Part of a small language model's weights: 1.01M parameters.
Each number is 500 + 25 x the weight over its row's rms, rounded and kept within 0 to 999. Layers, rows and columns count from 0. Numbers have three digits each. The size before them is the row's rms in percent of the matrix's.

# layer 7 attention query, 64x64, rms 0.113, rows 0-63, columns 0-63
065:519520506508480521474486496462536484510536546526514477464479527507499495474490465497497510461424475463488546497512459467501522498523532491504469508497521476513529497499497502496537552498512531
082:502558510501469520487454495459522485494510507505478542464472513511501468474496504494513498468510473495464491552470492523493517455510534504518525458504541507487473487479501485470526490518437479
090:480566511466493534506468491494506514479516474476487535477511508535516471506496507503522478457512495504479511528476465533510512485541540507504533454497537534446471492488482510469505505508452481
105:483556526455498527479479507504531511459524509504510501501488522546535475527501513498513495436501518503481513517485455508513539505531534483517543510516519528468454507477468505480503533499464498
101:473527506446455527463520484470495521449545500492508506518502513522535485514490519510498495439492506514476519511510478517522548529516519491501535521529513517459471479483462497490513542489463509
106:482471513447482505494497482491485506451562519452517514498514474495521511501490538529480488461543480507512537503503505538536536528502513461506491527518489515450476470510486474473523516525501520
100:511493499537521470534498494481509485536461503526485486470470484511489511477467501503521518545455503458531473461528502502470482498500478538506477467444503485523514542468483489524461481521537491
096:492491504459479546473522488501476486487528520440537486509526489487512506517518528523476508450540474540500515483510523493522553504463505498470498554515467498497478463527497511485511545501494523
119:462503479580518464507458514496490506546469501539471491486520499509506514490488468490495503565483517497486494502503487475460448478511498504507486466454515499497529536502500508520510457490510469
116:517517540480479502499508457488498523478489532462516465489497511532482469476494527508525486490488468540511470492518503536554539525447516503461505507522471548473454515501474490478479527491479510
094:516523518479472536475550481490446492492499509518503506497501516538502467490467493494477482457512445539481519490482537522526548524484498478466477490477507526493477460493465493492469518505469541
100:515510499498481525500487482496552488502493507544472569472512512507499505526479497468516475496525532471510503520485472523492484465516494498549514472457509468497480520419506489481487465495507464
086:493469463558507531495455501506534481544499499530466504464488547477511491522526521493482502514506546460487531508516466528477465475512491535538519493484498475499497540472513514532519481515524497
085:489534518515459446531502490498554497485480553480489447486519473477482473519506483516538513492530492509529486473501512491552516504461486550480528488499469506490447503509495495502497519486502536
096:509524520518522476487479477471509462482492512518464503502508519526549485479552491495474477525527534455511468520459498498454484426506521491520491506470488510459479489475496515516513467484512474
084:509469479489464530482535496479494570517552521516511515467500536504519513515476538487509531519503498514503524478544481496488469536494513529464485476494517477475524450484477515510498554522484511
076:518551490500509489489482515512496497533492462463459528483460513493453478514512502511509483533515502479447493540462506532492511466498510508512506463488548481470494482469485524502508477515430479
065:526516489511519448495500494536503501511442500453457487489517483468493467491513528525484515539527514497476435529506529496501466515456469531497516484495483530530476514522481527499479505498464474
067:542486489515499463534474481539489485522477480500457471496430479457487507523509498517491541522537484499481424493491521498470502494469476505518498480486470505534500515492492540516473481493482507
077:516511489512537521495460471493494479531466465481468553500440509500478498505522499476495498503520495471489507539456513521469474464505519477479524462533550529473496501503525515495491466540480479
090:496553531475515531486463518480492505492527491490486543498494519563505472508509514493513490470507502498474526544482479555485527504514542490472545496531542508458495505486485508455504501513459494
130:502544544496474505490479541471498506491524473495509497494524524538506448509502502492542485485460515517483500542503476520493537508514577505503547493518549502463499521490483476472507491500463488
079:462479505469474495491496478509454528507513521462539480522538495515501521529502520566508512490552466523476481481497483503527499535502485519457468518517464503486481450511478527508515544506510518
169:505536524452485518473493480474490535466559502493503509493522539521514453507496525499505476457517504509461515530514471537517534502502546494499546509523517513444466504483477499476502522500474488
102:525474508534453446526555498534514485488499483515535499496511481473509512525513484505516529498504491525534471462508508435487517534456488485485482516479484461528534503479500503523452504481486513
111:465490487529520477464471527514466516499527488511505479503521553461528495525520487498459479507523509507496537445510486519458453473505484473529478472485539551490505467499511531499496520514491470
094:499485429529540496488500500503509483521498477509483521538487502467541540512513455482466506521518531477490546511481500482470452458531481484537494483493513479496535496481504521528517480522528467
086:519437507550510514488489503492475495540516484480459492508474527489448511512490422476488488509505511493502522501486488500503472457469493512542477490454566519514524503505495510522493486510504509
094:477488483518485512458513504482437472514527543503489524512517526478490497492474462473460501491518489498484544525514465509478524436519475445538489492477500516473510495479471519518507518509472466
088:523509482496519540502530491470537472492487480510483490511437543514524508464517506466467497483492503462534536468504529508447490505486481529487472509506523573510502477489501481519517509507478538
102:509513488571511459506493494471510502549498471555491475486477546507489493473511487486508496506492536488500456524511471480472465499519541522492523466489517473494518555492505482513520456488535497
119:477476496479495464504463520520495524505528520503494500489516496469499540539467472516491510510567499514513520492500470507499460483514478474582481466485506492497512492485488551522502485530505441
091:553513520478505530462508540526555537516522530532549467483495488531541500487476502499522534523473483485493509445504478469517517520525494539510502525488517477508508484511482477536528517496506521
113:508513506473539509481449474485477549510491529486516493520503467553522453504479533513499487514507475487504518494509516517476522491496519484475540489544540532443474498519459476483461518525496497
115:506493493483506506481476469473465554484492503468521503492526481572514456502476544516511476517498495501489499518517523511502538510496521502479544490528477524439461490536482485466462532512490497
087:505509480508490532438555510506496523461517493477527479479508506530519518505495507506523510465461516512493490553511480453506535524467522522456533545522480517471484482529497527518491519472472501
066:455511481533502506493511533528466533481504490467520489509575503498512516480464507555501493483479521530468515468498474454541484549483472515484484532501471504500514494520478525517469476496519502
074:494457459495445507482501499499483508462530510450527524472552455498502524526488522518491502516515478485500514503518526505532502528486489498493508499497475503453496448535510508455497564472504494
125:532520508523493485536511482505533469526474490537472516513453508465491545499518483470540521521499529507536516500492493489485483487495506502548472474456521461540510525457477518519515476535526533
071:493470518472496524479524488480451507510531526428516485460545514507510464505503545511475509439501472521496512479500536496529508512481521505504463514527486515501503471503500472514524552491469488
070:455528518493524512511436476457484502536521501491483502524481511518509471544475508512484493483517508522459450526544480547502506496520534482509518489508491476458479537489510467488523488536515472
075:513489504479456468482506486472462516503531509476489464480520510530485465527469521463486493523527474551520476491504540511541507528468489476483501511465465568490488496536467505480479498503474503
089:545523512525494523485521486495479516522529484529503478506482502513502499510435472473529503509472521556474468549447552476500531506502493532484468506485490491528468512524471529492509488466482499
111:488519477473496539478502536489497478490506507561494488469530528511543514527534516478439498514480502527470543502469470486508500527534509510506531509494441491478503445475484494480512532492503490
079:437495534477458532523489553500533475526485510510479544496496513492517497559522487495514514485536524498492512525483457483529493470520540502501527491518479518471524485460497547497482493512497523
119:466491442495510482453530517551497531475510488461524490467502522500510478519518520483447515535478514476502530474502487502512481503452479491514513501470457519483523479533476484527484502503479447
082:457526523507555532493502489498500467503493534517516492496529537487524494477538507496486475530449517520489473483489480504459499503491530535493530508504470487483517446509509485471529525443543474
107:553494497534432498501514469491510485524500478536486535504477497519497511531475480489552534473519505492511487536506519525461486475526537509488495470473524461519509501486522536537478480509511544
155:490499465483520523498446493453469522534493520481501534533493463517506458501478527511491490513519461496483512538513527499472527475496544507468540485520541518467480472501495471464474492541482497
106:523502493485537499538461475476477472523471486479470501534475466485478473501473498494478519483544467496493534553486512519471473488470521485505505488535545504511531507476484473480482470555471524
081:527527500478538483533438485527487502516484489483467512512468478496531459520493518494483512520555484499508538523483512546461486479498516496529514474509553514514499484491473466483500494557514526
079:497509492515526521489442473488473514494508491468499513514475487523485477481538517494505490503493486493497498563534516548455504468512531503463557514562502522466497512523512514472486501543483528
122:493496499478515533450478462483463550503507490476492514530496466535504472484496513509497466487495480479470488531505519514494533511486557475456560502547506518464475504526486502468465501515500486
119:514505529476476502480507493464465506483508505476490505502541494540521463513506553528514470473487496498492494528508497502519581524474568503470526504508505499487490521492464487459477532495486461
092:480427491472515479466531510554481487497510496461533501469478469484464525526483483541500539503496473502508483514473532482504473495496503481457478493530469479529521500518526519546523499471506489
142:486509522482485495490487489468487529471524511476509486480535530542529441516495562513517468485510486519478492521522479530528542533513539500488551503525502502454473478489487500454470523509499493
121:543496507560457501511535505550524451496490478527503498495487474482475532470511470450514530491470521497513510512487476474478492508476490523503482540449499479526507528489525502519523487454510523
091:502505514512513518496493486516502537499529494462493515533501533494538484509485508548513469481533522498485470481535489579468508436530530501534525474525512499439505496507533514486501485491498485
093:477523497540483488521513507511497484510462513502511532505498486483480532535500444554513542516529506477525499492498478504478482455543466516533513492507523466486542528462520541556495502498516491
119:501480565523445474530492504510484497501528520532504486485459480470447494527469491497531511465521491500529471508506476474545515549510482494543482519485506552509495543496490507513492510512503518
111:489502563510457512482519488508505495532507494516532497471507460512485509537449489507512534467482538486481468584459514494513520527511497505516521493487495469501490526496483490531534524469485516
098:472524498523488518512493499476528489540488519504489501499464506472488496466510487498524485494526484521534527459480505497492511472508479517508459539476563520488482509497517572508475488495546569
082:511530543539481485533503503459510497517492534544490479510456528482466479535521502512579508486506520482571465515500481504498505512512509497488516475530517496482501506493512517497484494504556525
100:494473482523513458520505493531517509498519519494494510506506515477494505524464510532472529494523487447504518479558490556505469490556460498539522466516495469479494529466518473543507506532482482
# layer 7 attention key, 32x64, rms 0.115, rows 0-31, columns 0-63
105:514423502528483487526512504502478477490483512498471492504497501491449519517511451499485494506527498527532512502485475529485466470516440503529463522515504497523547528525540510530492459521529500
097:475527509458532514489511487515506496482522506447516501482512512504553506449476528491506454511462519535432521509526482502510507502515527530485517496484487480511501491497432483488537536486510481
096:478500506459544531508473490480515499493530493492534505467489512510564501428466526508487478514449512515447512492518482487477527503501513522474507491499517477513499515465459464498538531484494503
082:494480479498536542520469543486473522520494503488521491513507544506492474466515472454470478520493491543534520458532496514429496461525481471502516475505542519511538506499476493500498504515512472
143:475475487497541536501439539490477538535511532502486472519527523516548501473507499489485467532470496508490528474491473479458460470518486479496515487503524502478545471507476505504516516525520458
146:481468488482558534501436518500488518488531505482501438499481568489544471477517503503473472507491500505467514461504486471477493508512500499496494471480542500502542478494496488469516505514511464
077:501539495498500453515509438493515497521482482502513509519486447530463495551495525533533533482521524502511461544460480512538491527502526491528487532543481484488470506490515514502497477477501535
159:497475492478532552437471518498488524462542511492509476496500547487571478478523510496463465515490475504475518482534489491489496500480507493480529473494512521448501469522485487477486516495521471
130:564526522525477470549540462492530501493441477525485506500496451516474478519504460506537546480507517516507472513497525519487485522478494537494512493502482500509481543465506534513493503514501526
083:443488483501555486526464550498486538522482557508516475488508519484506506497506477483496474535513482501499514463497463496468466499538474473507505491468511504495535437503504484532507489528527480
095:461469458493546439539518512510523513537468512561495492488492485503471525515508497473485501532486519451493525491502476483471452469517498484540499503497520521502541502480519481513509495516513466
104:550477515487459493546488543510532510499501503469498485543470480494498493504524487461521491489521531496518480533492502472502510511481483518504510517504555525514510531560555516501528517488518556
078:546535565489471508495503484496530541469487459501536526522504472494473468482481489499526502492485526507503489562505487502529530553481528544493523498472523490474456513492527507494511480486501513
097:509482514487471519549522551456473525506507515490520471510509541434525516493539469489502491520528488550510495485494490496505495494564464481491530513475511461498528509489539522510500487501515523
086:586473516482484455527499537484488478501482481489520537499466502521518525538472509468539529485517517504503502536477537490495491526516482519514530509506537484518539504487490512473500538504516543
098:471505485454548520523461450516566498487459475492498516499474489522470495497498524508453487478495488508508520492515485506511527472488515485551492506494474491481475488450469486490494477497449462
099:477512505474524491462496477496517509482543460499525493480484503538540486465494547490510460532436531503487507507528475493521522515503538501484509523506498467483495496506439476529544538483483488
083:494542512461495497461526480493541528490515486524515514494529519517522497481503528497509475486455533465457512498520487470519517535479552498464526480496482477482443491479476491478512555468483502
082:512515493481491529480537468491523509484522451525496528502508491528504488504518525482525502482464526472494488537516471514513512553474558501453520486525465472471466506459499501491506547456483518
099:547539507476471511492550481481543469486492445517461524512501477509519506509459530488516523484474529512484481538481487482535536503503539514475520469486485450502477522460500498508521517472492501
057:500538491453536566489482516472529481493492463453484501494506507528535482475476483462487493496463520526450526489515511482494478503495517523492517462501514493499517502479470450481506474498474449
068:486493495495539545458447502462512509536532546487518474536503520542493494493514486499514457512501453480473527522478496515474490493517528491507515486494530480495535481507524447465484478533520479
130:493497515466529532510472507498519504454485519488535480509474590486533484454490469485457485489478503537510498464525524516480495466477516514478489481479499512467530506493498498457490499525485465
078:476453464476516538476429542502485493518503533510484500526521520503519505484530496477459477498493462499481535492518486499464496473514494473521512489487534504504564458527517489473513489524515469
071:508545498485481481530515451462530461493456486526452517520537475530488503516501516512493507484492500493492500510464498503507541489498474456507526486515456479490461532445475525512505512523514545
108:568459503522484505517506480514533467498448476513459484466470498494460516501498486496503556507500511529511512529492512504488504507505503534518496471446457450522504527472502508517501468463507507
084:521549508469474524483510444464518475508521464459493519487486510522530479496461529472509518489474536523482475514500509488522537500479564523483500495511472466500460526466482499488501530477479510
099:486551509481510493486493437467489534515518502537487493475507470516493519496461537524514520493483503546481498504526479523484499520472534512432503493525462501476441496511519488504510542502530492
097:530533482468541473497496490488559485468507492519485511504496473510507476487515514490490520493486552499446507483523483555473480494474551532493512483532499491496453536462538468492512503518519476
091:499491484461515537474524441510433545529490473499501534494504486511500516496461534526503504509483514499483519542479468454532492505512508491512493461536498485501463475523450503502499511507484459
096:501558500471497511520507449498503519534461527506501552483539460535477490533468503512528508474475505540485495523484502556515523525512525527492518501518486498481471519470448503512493532485512512
099:535517491504455526511489476487498482469498484469454449460493537512525496469514521521493495474487519538473503501542478532489555512460535504498484527483455474539477501486529506478508523481488499
# layer 7 attention value, 32x64, rms 0.0778, rows 0-31, columns 0-63
108:522509514507514486475506515534500470468510525484529514486504477564491502516434512478494473492486498478504519501503527514513521461522484495475485464464546503542501504461502538471441514527526475
102:495486503480487488510500512467516519517463535528537490507543443499500506494485461425520491481499496515491551513517483497516529558480493508504521483520508531521537512469464511474513509481528535
093:496531509530517551461502522505522501484525497498525488460536524534497483503530505498521523467508524515487452520472497478500510481474516537489500554464488484474487500518478551455474459532491470
096:524536477502486549526520502540480536522519492472446516532546472460489530508530499465511460513511463521516521501522474502506491482531449504490520460479505488500484516499496517508536516472463517
095:488504536485500491508502508460495498476517500517517493532466485492517523520532518538519479496543538513460472487479469502554548489533503461520483507549508447505473458493511460517532490499478517
102:471545505515515501529487506505494496483544501477524552481493506500529514493446577551521521469503510525481515487495505508486509464483507478515511448537504490522504477449524483516496505499524528
136:470508508513492494518481526447536481536496532497536548532492495528542495478481487510522454486497484507506519523472455499517508513539530475511516514531512459456509521526531484534494509533540496
097:521517514492478485496506498491521542473559485517460507531514464478507441473503468513487513477517464447502491491464488468514504498530483467560510512469543496512493527504503453485511516486501504
123:502530475510466489510475485493530545518515523510467501467453477530496477496547501457525484523510504471527535481505472528521515519440502507510531499508491570508477486523513506513516521488510541
095:496547499492509503515517551486499542452536444498448505505498498520496453529523507461513502531507542450502508485521521481539481524515500518475544510517479489499506488497467524516494475475492521
097:524547525485479503505493492476489472451514489446490509530479499505499476476508520553495504522484499515475506527479529471446514463551456530503480481491487454518496514515500523528481498540475521
112:521502529513510519459481508499464494526528512512507507502522478541483494557494487474519484469521475449457491509432489504498503512526482477505529499556520487541485490507519501448483531525520494
092:500511515486525473506524506540493533474469472551523500499504481508465496488490525503471504495482481510497510508543523517470531507538480530496466433495547556474486493493508488502492457557501510
097:505532543499465463527477512446486507515501525467576518501495474498531501495493520499526532504519505527482505480493507497451527511501493487506485517494535513509454470468489454486541496538475524
102:533491499508496529492492478502502469531521531506505512492511491553467505510537513471477480536523483490525548478436484490502501477476451541522467503510518531484514516449492482528545494537494502
090:487490507475478517524483506539512518514539473544492545552469496498527530481503533500512513516515522484481470485520496492495471468487470542521522513471500530491497507563492483539515490464551530
088:495491524534482491493532541574515493495533505484486491520461533510527499528489553522509494463509523551445507512543524469506472537522517478499483504531506536493508504485482523498511509504473502
098:495501552480489469519477472488500504519469498505507531514488454435529509496464464485494527492509480494481484499537521456475535524511507484488537460509524517484490510516447504433488491500480497
083:516453441493517488493480528478448534493461474486503509526457522498467466520509474504508519494497536469481535543502509553529480491507495508469471474495484474510520506498468479509491446498499490
094:484455523498480466477479473560491525471511479516482504473493491490504536522512511485509506484523464462546526512461521482490461491454478495513473428496518524531479462494483500489501507493478484
090:479470517485555518491498469532500511510491539499485535487503502495505538508462494519513496516495521470530548524459492483500493477490496567477498444450457492529519502501500530540479507506493530
095:457499466506478546493510486523491517543486491475489521444481504490479469509500533484482483502484501507509488499519491507552488499474466489493551510433454476475511517505482525503456485467464516
090:507493485483481511542513502479576521511500513513516502533552487509526439468532492509548513478531499489509535442511468500484517510534522454513534506505502504499486496512504489487478520521485532
099:525504495506503486492505512446492463476503514501483501521525524562509501520546497483543487526538481481525505482466500537485501523490496451464487525523548531511476501488545522457481544510506499
096:463502483495470491503522520495498521497495503464527535500466519506450502470506471533505475512452522514506503533543487512540498533521477462502528536454487478511512514526491557534479548512484494
125:531519503511500507477538551513476521491524474480496510521474526511520462499479459467491540520488516461478498495521534457476525462463481541467478539495524484524521512461501485489533483500465484
096:511501502478542499477505530511529550508500522497521518465474506501530502542482537500514537514498563486491501500490474510524489520541515552482490475515519516511494481488496554541479480439497470
099:501496515510492498486491483473501460483529478477506474553467493473507503526498489544492521496514508560490476456477506545446473526505501511503469468558467496513449470477514496467514503492515492
091:485477487507504504531509458510513484477492500462469460452487479479492521494526520474506469513520500545491487514523474450501454521483493487490536451458496485474525478546489526484472499527545518
095:512505504495516505507468478490445495480472506501469475484524488548483487578528515504479516551507527484551544504487493483515499546498499533486490522499506538486495479469495544476505464489484494
104:535499503526519535491478478459466485523504503538454520509527541524515453494483525445470479475519488507513488504458519471513504512563483494530511474493505468512502497455497498482477510530527485
100:483444486512475501479513509495494495506473532496536500442484517555478530531515545487481519478481511507489532507484438531504497485484489494493526497504475468520490499458555514474523531495532515
# layer 7 attention output (transposed), 64x64, rms 0.0753, rows 0-63, columns 0-63
099:466513515521516505447490536541477519476505499527509508486502512465454523501486486482469523475562518495463479500500517548463496438549489510511508515531488524504524504482483517509544485487508504
105:481483513467517486517514478474536491535512494470457531510493416483465497519486478528518501562513486506489527501481470491519514523508505509488487505539505514484463486526445456520500476507510509
082:521516476503487506480514542519476566469545500505498499474480506475493485513509520454480485495502474524493578522470487519512507523522487482528543492480506498508519527479523522466517555474477490
105:498481473527512509534463472481527476523524484481469498507457522464488520520510467535543510512488516468519500525490485503463503546474490515483478520510505510474548495512488521478415510526516489
095:498495527470505495529498470452522510512462516463538487500510535544540491495502500544503496484466466501515455468502527469502502509467480486486477508519498466544494501524560501470450519511499484
098:472523478545521501492483467511498492470440523471519514523526563523526526501532525496447517498495547533488495469509500503487499465538488505499449512498485471526469500486541484504488519510496494
147:469491500519524515541500480527521523470481528471504505542475469530487531472485517485452515510514512530487467483501538493529464464519449513493483459515485532510462469465546512486505506477488515
101:505467481463514487507509451482516506504536501503489464519479509481494489498492506548542484466555493473456495474558561478480490516473510489496505485464455502465532490492504522512529518488510488
133:489491504466527490537534467418497460508505502463477488503472498483493498536535513553533493519487507483505509508523500518501518512492530504475508555514483489498489439499442508507495501505504530
104:516490467480469496516487483461503517525510457504486484473501510459518513527553512520533484551484468472492515518517490493521532538455537477511493564479494467482525498528490495469488523526523492
090:512514511507509526551450532561479505486480505541532491485474546523493508483504545458509497486526491509504471491505521500515475496501524556514511472513482478475551505452506510507464487501476504
108:471468516472509500480506469490500569492526524528497500482486515503469512510471480516514545469539459466464516474488543502513510477521471470489491489504484540508531484481515573512502503484478484
068:516474532487495474495487506515509526510479493463480481536569462503486477491470470482491503527497486515524475534507478480484451461457508506508534452524519502490504531506490442499527455489514509
077:513469535492488483564498495478504514530496516477510478488480499528542485508505562540519506522460504538543539493514474523469480534509519516513487469505507491478517482538475452487481503533503527
106:462504527513530488544513514485507519520516501501461468502456526549440502518511500505544484520477452494477497500529499495449477502526480507464514478520490528502561501510484518516473485493483531
081:506475496437490481533491474449510462505476512465498463526463510475573474489505504539501492545476467483504511491508534497487462508477535489499502487480498476502530484524519483475470490505526505
087:515493499505486489492447462505459509517504456488491480485562540446536505488526524490500474482499533500534481529487485479495524513511496476516514528485510446497490545525559488507505503527507477
095:547482473465474478510487476503545497515482500474504487516512417464523470488459493518507484520488490538507526492476481501511508526472528489523498470493505508463461526535486437509489485504507489
092:510542537486443492476503520492480500524510480555484524479552503522488504509527506506501477539515486465533490509512455458533535516502532474525529515467553470490506528515498492485507488533504494
095:510496501479508525465495519490497504550533488523480481486522558500462487525479462532528494471523488477486508512510486527453521481516546494486526527487515483468542540555469499531489471514501486
088:462565497537516522475473544551474499500485510490473532495492498527434491501517486474489487526519499515483484516480473516493506442536490509480521518488509499524497521469485475506477446495482485
082:509519460505473530497511532499503480488511523472507509498521521435469507540491494513470503497500541501546499487505472514493556548479501486482499526525509482541441470537477452495497515504488481
098:489500490476512514497530456508521500478551515446513538521478476446500543509470507492478516474521498523524537487480532528505480498477463523495488489524486522508474446477519506477520522498467545
106:478498507487527521484524486488509514492540494502527525489461513472488537503472474486495556450528485475506538499481531538492479465532486518494499512528503528479530460494496566489536520498487542
093:486500501533519538532480529535501492470486531498524512504527485502492490479486520499444513486512553514551436481539506494507483476507497501487494526543526510504469466477494443470534481511494489
131:511498491502481481480477519484472501522524466544490463458493504472515499506543529507537474513519494473511521515532488503481517555514545495519503513461520499467559534491483499474517495527562488
105:509524450452454494486503483501452514511477476507480501466534523515506527511526504465484472554478490501494527553488481470499521511488526453504517544467526484486508515530507480481470472522498491
085:543513510488488483463506482492503502494488472553517513457499559499534519489534480464564494458476489484501538519474519494486522505471519515512490500495505482482527515535481532521443517517474509
078:501514511527502522524476533548509477481491482448494535536499491483483469470476450509449531508513527523514489495469508549531487494520476558504522474508482510512467497520515498520486490486447507
103:505501491477467489539506531473498522539522470508487507450511507501467504529499495504547503533458454491487543507483452481492512520495528461504514524489545485469532507564477506493497486513474519
090:470511495520505511496488514532493536471511517499498506503472534524468513496476500485484500472555510489468485500479545501523475493488459489504503440458471513517507505454521571526507542461489504
100:467522530501543515478489509432433495514499538498482546485523521512481482504499495476488508471513544480490510512518474510486527482569513472502484497502551524519484489503509508525501497492458518
125:461469510475485468478492544520482542454554502548516474504526501482460501521508489484496493497543511493492489512504518548492504430533476470545512474501492526493505507484489524526518488506487492
093:446481515483507442506483451496479525489493489501526469476514439517455480497507503532489493536534454486484484499514519493505465514484509450475526501548469528487508510527498484526484499488491478
112:516467490488475494483498536494427489438518503544525506506506494514530528509484523479516469500522513534486512502510522525520508486509475488547507513512498463506464476483531552496553533509522500
086:503495508479525503539494456545487508521509493491454480503556513509425512517472482511480503519511487453503503494496469478493506474490560486518526486548501510483542507520451498511516494512484474
107:496483529481483515510486457464475547522473526477512520496504468539517476493478489542502521450490469503502448461510524461548483510474508481489462512501489491503495519505539502459481544523497483
101:483473488505493492469487488503516539478494509489533496522526522510529550487520496535472511474489471523502467458478556502513472477541446496496455467480449477545511528486534507504491508488501516
098:470497511536506532529500449493503541500485524480498516527477488549513543471480504531485506483508527552467457478488510497521452483526476502471465475536490519494476490490541540476492508487503526
099:505476487484518481544483470498483558512543514491514479506463496499475487521495489549522532441567506474505478458543500486497481508496502460520491474499480503442505501525481518500495516507513513
098:507464532482531510543524461463496448530488485492474470543519500479465533501517472513487510515479477502511536498519484504503518513499532504464484577549508519498473485514479521480484507470494509
090:500481484500478506511504513495471517480555499522505501500561466496482553510488486513506477531517479480514511475481499506567515473479529488521485552525490530448494482513511530488526547525495529
100:488470480485488513468485530525491559513547495568487483491507529477535497490451500514485476491515522490509471461493524515490460490543484538503484490466499493485545533474514468517526515512502516
118:454473502460505498487505477520429580493504532532497491499486508514484526519496456498505528466532475501492490507501541506533499454509491457509494475513498522505510500499524560523504512507503497
111:510480513495483457499493555486545514488517486512468480540525484492467491506512507496503473493490527501516512529506523533496504518506485466540503501455498504531557566533493460545495466483503530
111:490442517486478483489506440483524560531497520489500498499491490516525470498512528545491509453488474529492500462523542495490472558532485488486474482486482473519523525519511471475477514493511519
108:485545527534522523489493512541520509535503496456470493506461542508466497509491502501475497489493474496488509538528449504461485526520556504473528490503503476493524527508484457499447460509493528
094:500527494483515506497489485519499467491452521466456513511501531460496512492508471542442522491530515467508516450498463507518484515514559532488499504517452489520503460494501480480453478524484508
089:491491548492484466544521508532470527460508472495514497516491502513506525495524521473521481535500470554489515492505515505521512510490462494529536445496485509517462473485560539522531504524488533
107:509448481448466469532513453497519530473503493555532466494547479487477481482509525547531534487497478503498491453482520518535487504504471512500469484478493541516492508483473493525499511503507503
074:492566486475503525471479501447530485492545525525467511492530507475485502548502496478482501503524507493536516532494473470474500453512511513502514501501506530503522523518486453497564538521486492
093:500499500437524526514490510531508481510488494501511469511500517484465499485564474487451544485520462470550518541501494526469487473484510489503501485479497503487522497512471478565462488504470489
095:459534464484511548431474509543491470485501477504471493485523537465491519498503489483469509518521504498498492517464479525507459442520494535497461514502474509507523505457495486533497503498489468
116:548518483498484523534518518493492457458503517519498499490545499473466523535464507480507472545522506511500522498503478532501538463483488531520516531521512495508456465451447493515537512505493482
093:480473488474505482513521445468490496503559493462504514499506469510512517508478530534521500500516508527516514484485540479497487509473438466536471498507485516445471475503517520502534538507491549
089:449479501468518481507531488456460565508542506501509506500479490522496524521509497467510524489508489473504543519499530506500517477523485459534493500521519517441509484515494565491527515507499538
101:508498512499486515545516512524485478489506521554486512486506474468503475533479496455494462556550508492525511481523486534515522490500481504510526546511513503469475466464447489493553492498501468
104:485508514514488489469460513498507535528529477515508491472486557467522473522518519479496488493509522476487520476545470490470531544530536489505529483446539496491540513502517488468521478502554503
100:457483460457450494466496494496435497470508512498500507484535461494494556516492500504493497512523483541475497513457523532520482452517475458502504508519489497491498496503539516475534522508462500
100:495477492465514500504530464504553520498476526470515508507505509515559499448522509503509541484461477519505481481492553434480484513479465494462481501457471487524526509515505483488472487498483496
098:536511511525512497533499521498487436476510496520514502523540496474484514458491487485486500516505492462521536507496487520504482475467532552501479522549498511485454500481484500562490495485436513
087:497480476509494489511523519460498513506481494507488508492523475507448546528495531507510483527500444484508544549458466536524502469501514485519516548550526477458492501502491496506490501520469547
117:477518468519495501474506522502473567437547505519503474501501531545450534528487516513519515463518500483499484480488518531512498466493487489502495450524489534487500524480491553522507502499494524
096:449540518500520540459506499531478508510460540444521517497492529485502463522484496464449516518494483510482486496488500497466523491500513475473547491483501477553517514506542520491499498473471474
# layer 7 MLP gate, 128x64, rms 0.113, rows 0-7, columns 0-63
097:487472525537492518525466468481537491494489471501534528520468513490490510539497466481515482531493485531530525475466523471507482484454503507550523525535463466534518545497507551509506504513513495
107:499541498507526502497570542547529493514510470479482540534526517499473562504527487503509526511477534546508484478473483508505501516516490492475488510490527507550520524460492501510502454493506506
093:519505474542499509482546515509444467527509507491479500466547470503503530524476469492529505485487482486505491489524520517514499468488457534515484563536505496535475495512487519464461501541487471
101:477453504512498457499488502548470561509512439515514480520490485480428494528502517540484541514508498515475516478503479476518473483512491485472478513520519473553471496498520511511499517499511508
109:484507477496485455480502486473529479500483546560493488488500494497494549468521470509520492468537522525503478455532520510487481524522499491475535501520498474476533497530553531512511457540479502
097:541525482509539486501524502507515462519470468549502544518484509502484488483515447455526492523512518500487536483484492525475490454473500481497494499539572497501458482524498475496503501491478533
122:495522500509504469513564509480510522514501452486507462490520477423504514518550476499506528519476507471520483513489520518464523488509491511482514466528468471545493501504541479509515493508467461
110:509496490535495483545551498511568456508502502504502513506501505522479531533488495497489468522501539478511526495480464438493469536480513511496481499512505506489549498487500462476485518510447542
# layer 7 MLP up, 128x64, rms 0.102, rows 0-6, columns 0-63
097:476489478519456525517492498505490450493457499496527428480514503512497453497477506478475510505484428476506471496546509532498521495502494496523525516502526469535513477506502545483537505483486519
103:544513448518505519499522474511486529516525535500480478531486515477506501514515512554528505474504462515501503458461505533500494563529499492552515477448457508510513505498498512520474495460492501
100:524469511508527507496500484488505496496479488508501481516483517490476423510497525503504506474576513490526511554452476499494547495462502495481455500533491482516504505471487485560481462498492505
102:493506521513515515483482478523484474537506519503477485525430570520499519466497504503533531516490519535512497490490524510466497482482473509496457506523535587503520484520489525513517487498503502
113:504514520478483517480512505512498545492482503525516515524572481483515505500522481516510557535497526512533533488501457473446472452530524490477544489498485506525546498498483490495529530499507523
093:500527483484531475507551486485498476483502504529535497508484494482493474476455491497543481512512558473491526447514515525458472525531537468524507512484446516509478501526509521507535545502493513
104:509537493484529464460474506519474500492519487529507497491471538525480496519437525513492506500517487493498461515522518489501506471552519499478457558481523470496507533496551510534517516530531472
# layer 7 MLP down (transposed), 128x64, rms 0.092, rows 0-6, columns 0-63
097:481499489487486500495454508485498503465515460533508504469503557505481487496446479507503508478471458541498484510492537479511492538477523486511545453524481506550500510534459513530530494473522518
105:509496509498532467476506486515532507547445479489484502482506500485462491520504495527510509558510496533525573464468487503469513538497467492482497472517493511491514492474557532476509474494467509
105:480529467548476480535504482460464498529496509505461514460476504499488532494534532512490519507539492489469481512478530540499485484465469439517474524527502500514452479502488462509504467509494515
098:544542480541535503517516465490520496471498476488457504487491499531509553526461548552524507474543515519538496514510502495475501541519528521482480521492489510480510548487494515519483504498501464
112:504533490507531483501490465488491483507495516466458530508438473496461430532510518485490530521467507542488502491546504536527508501514499471520477520493499506474507496463487526537503522528521539
096:460540490500444511521479519508541501502530507488515487516511488522496490493521494489485487499505432546506519534486480514518439518498503440486467545498500505492518498471563512490507494487516475
109:440485501555471481474542505490502462521514495513468495457465537494506512488508508515483556492547494483528494492519489528537539484488528499519501460489464501517467500511506515507468477484459493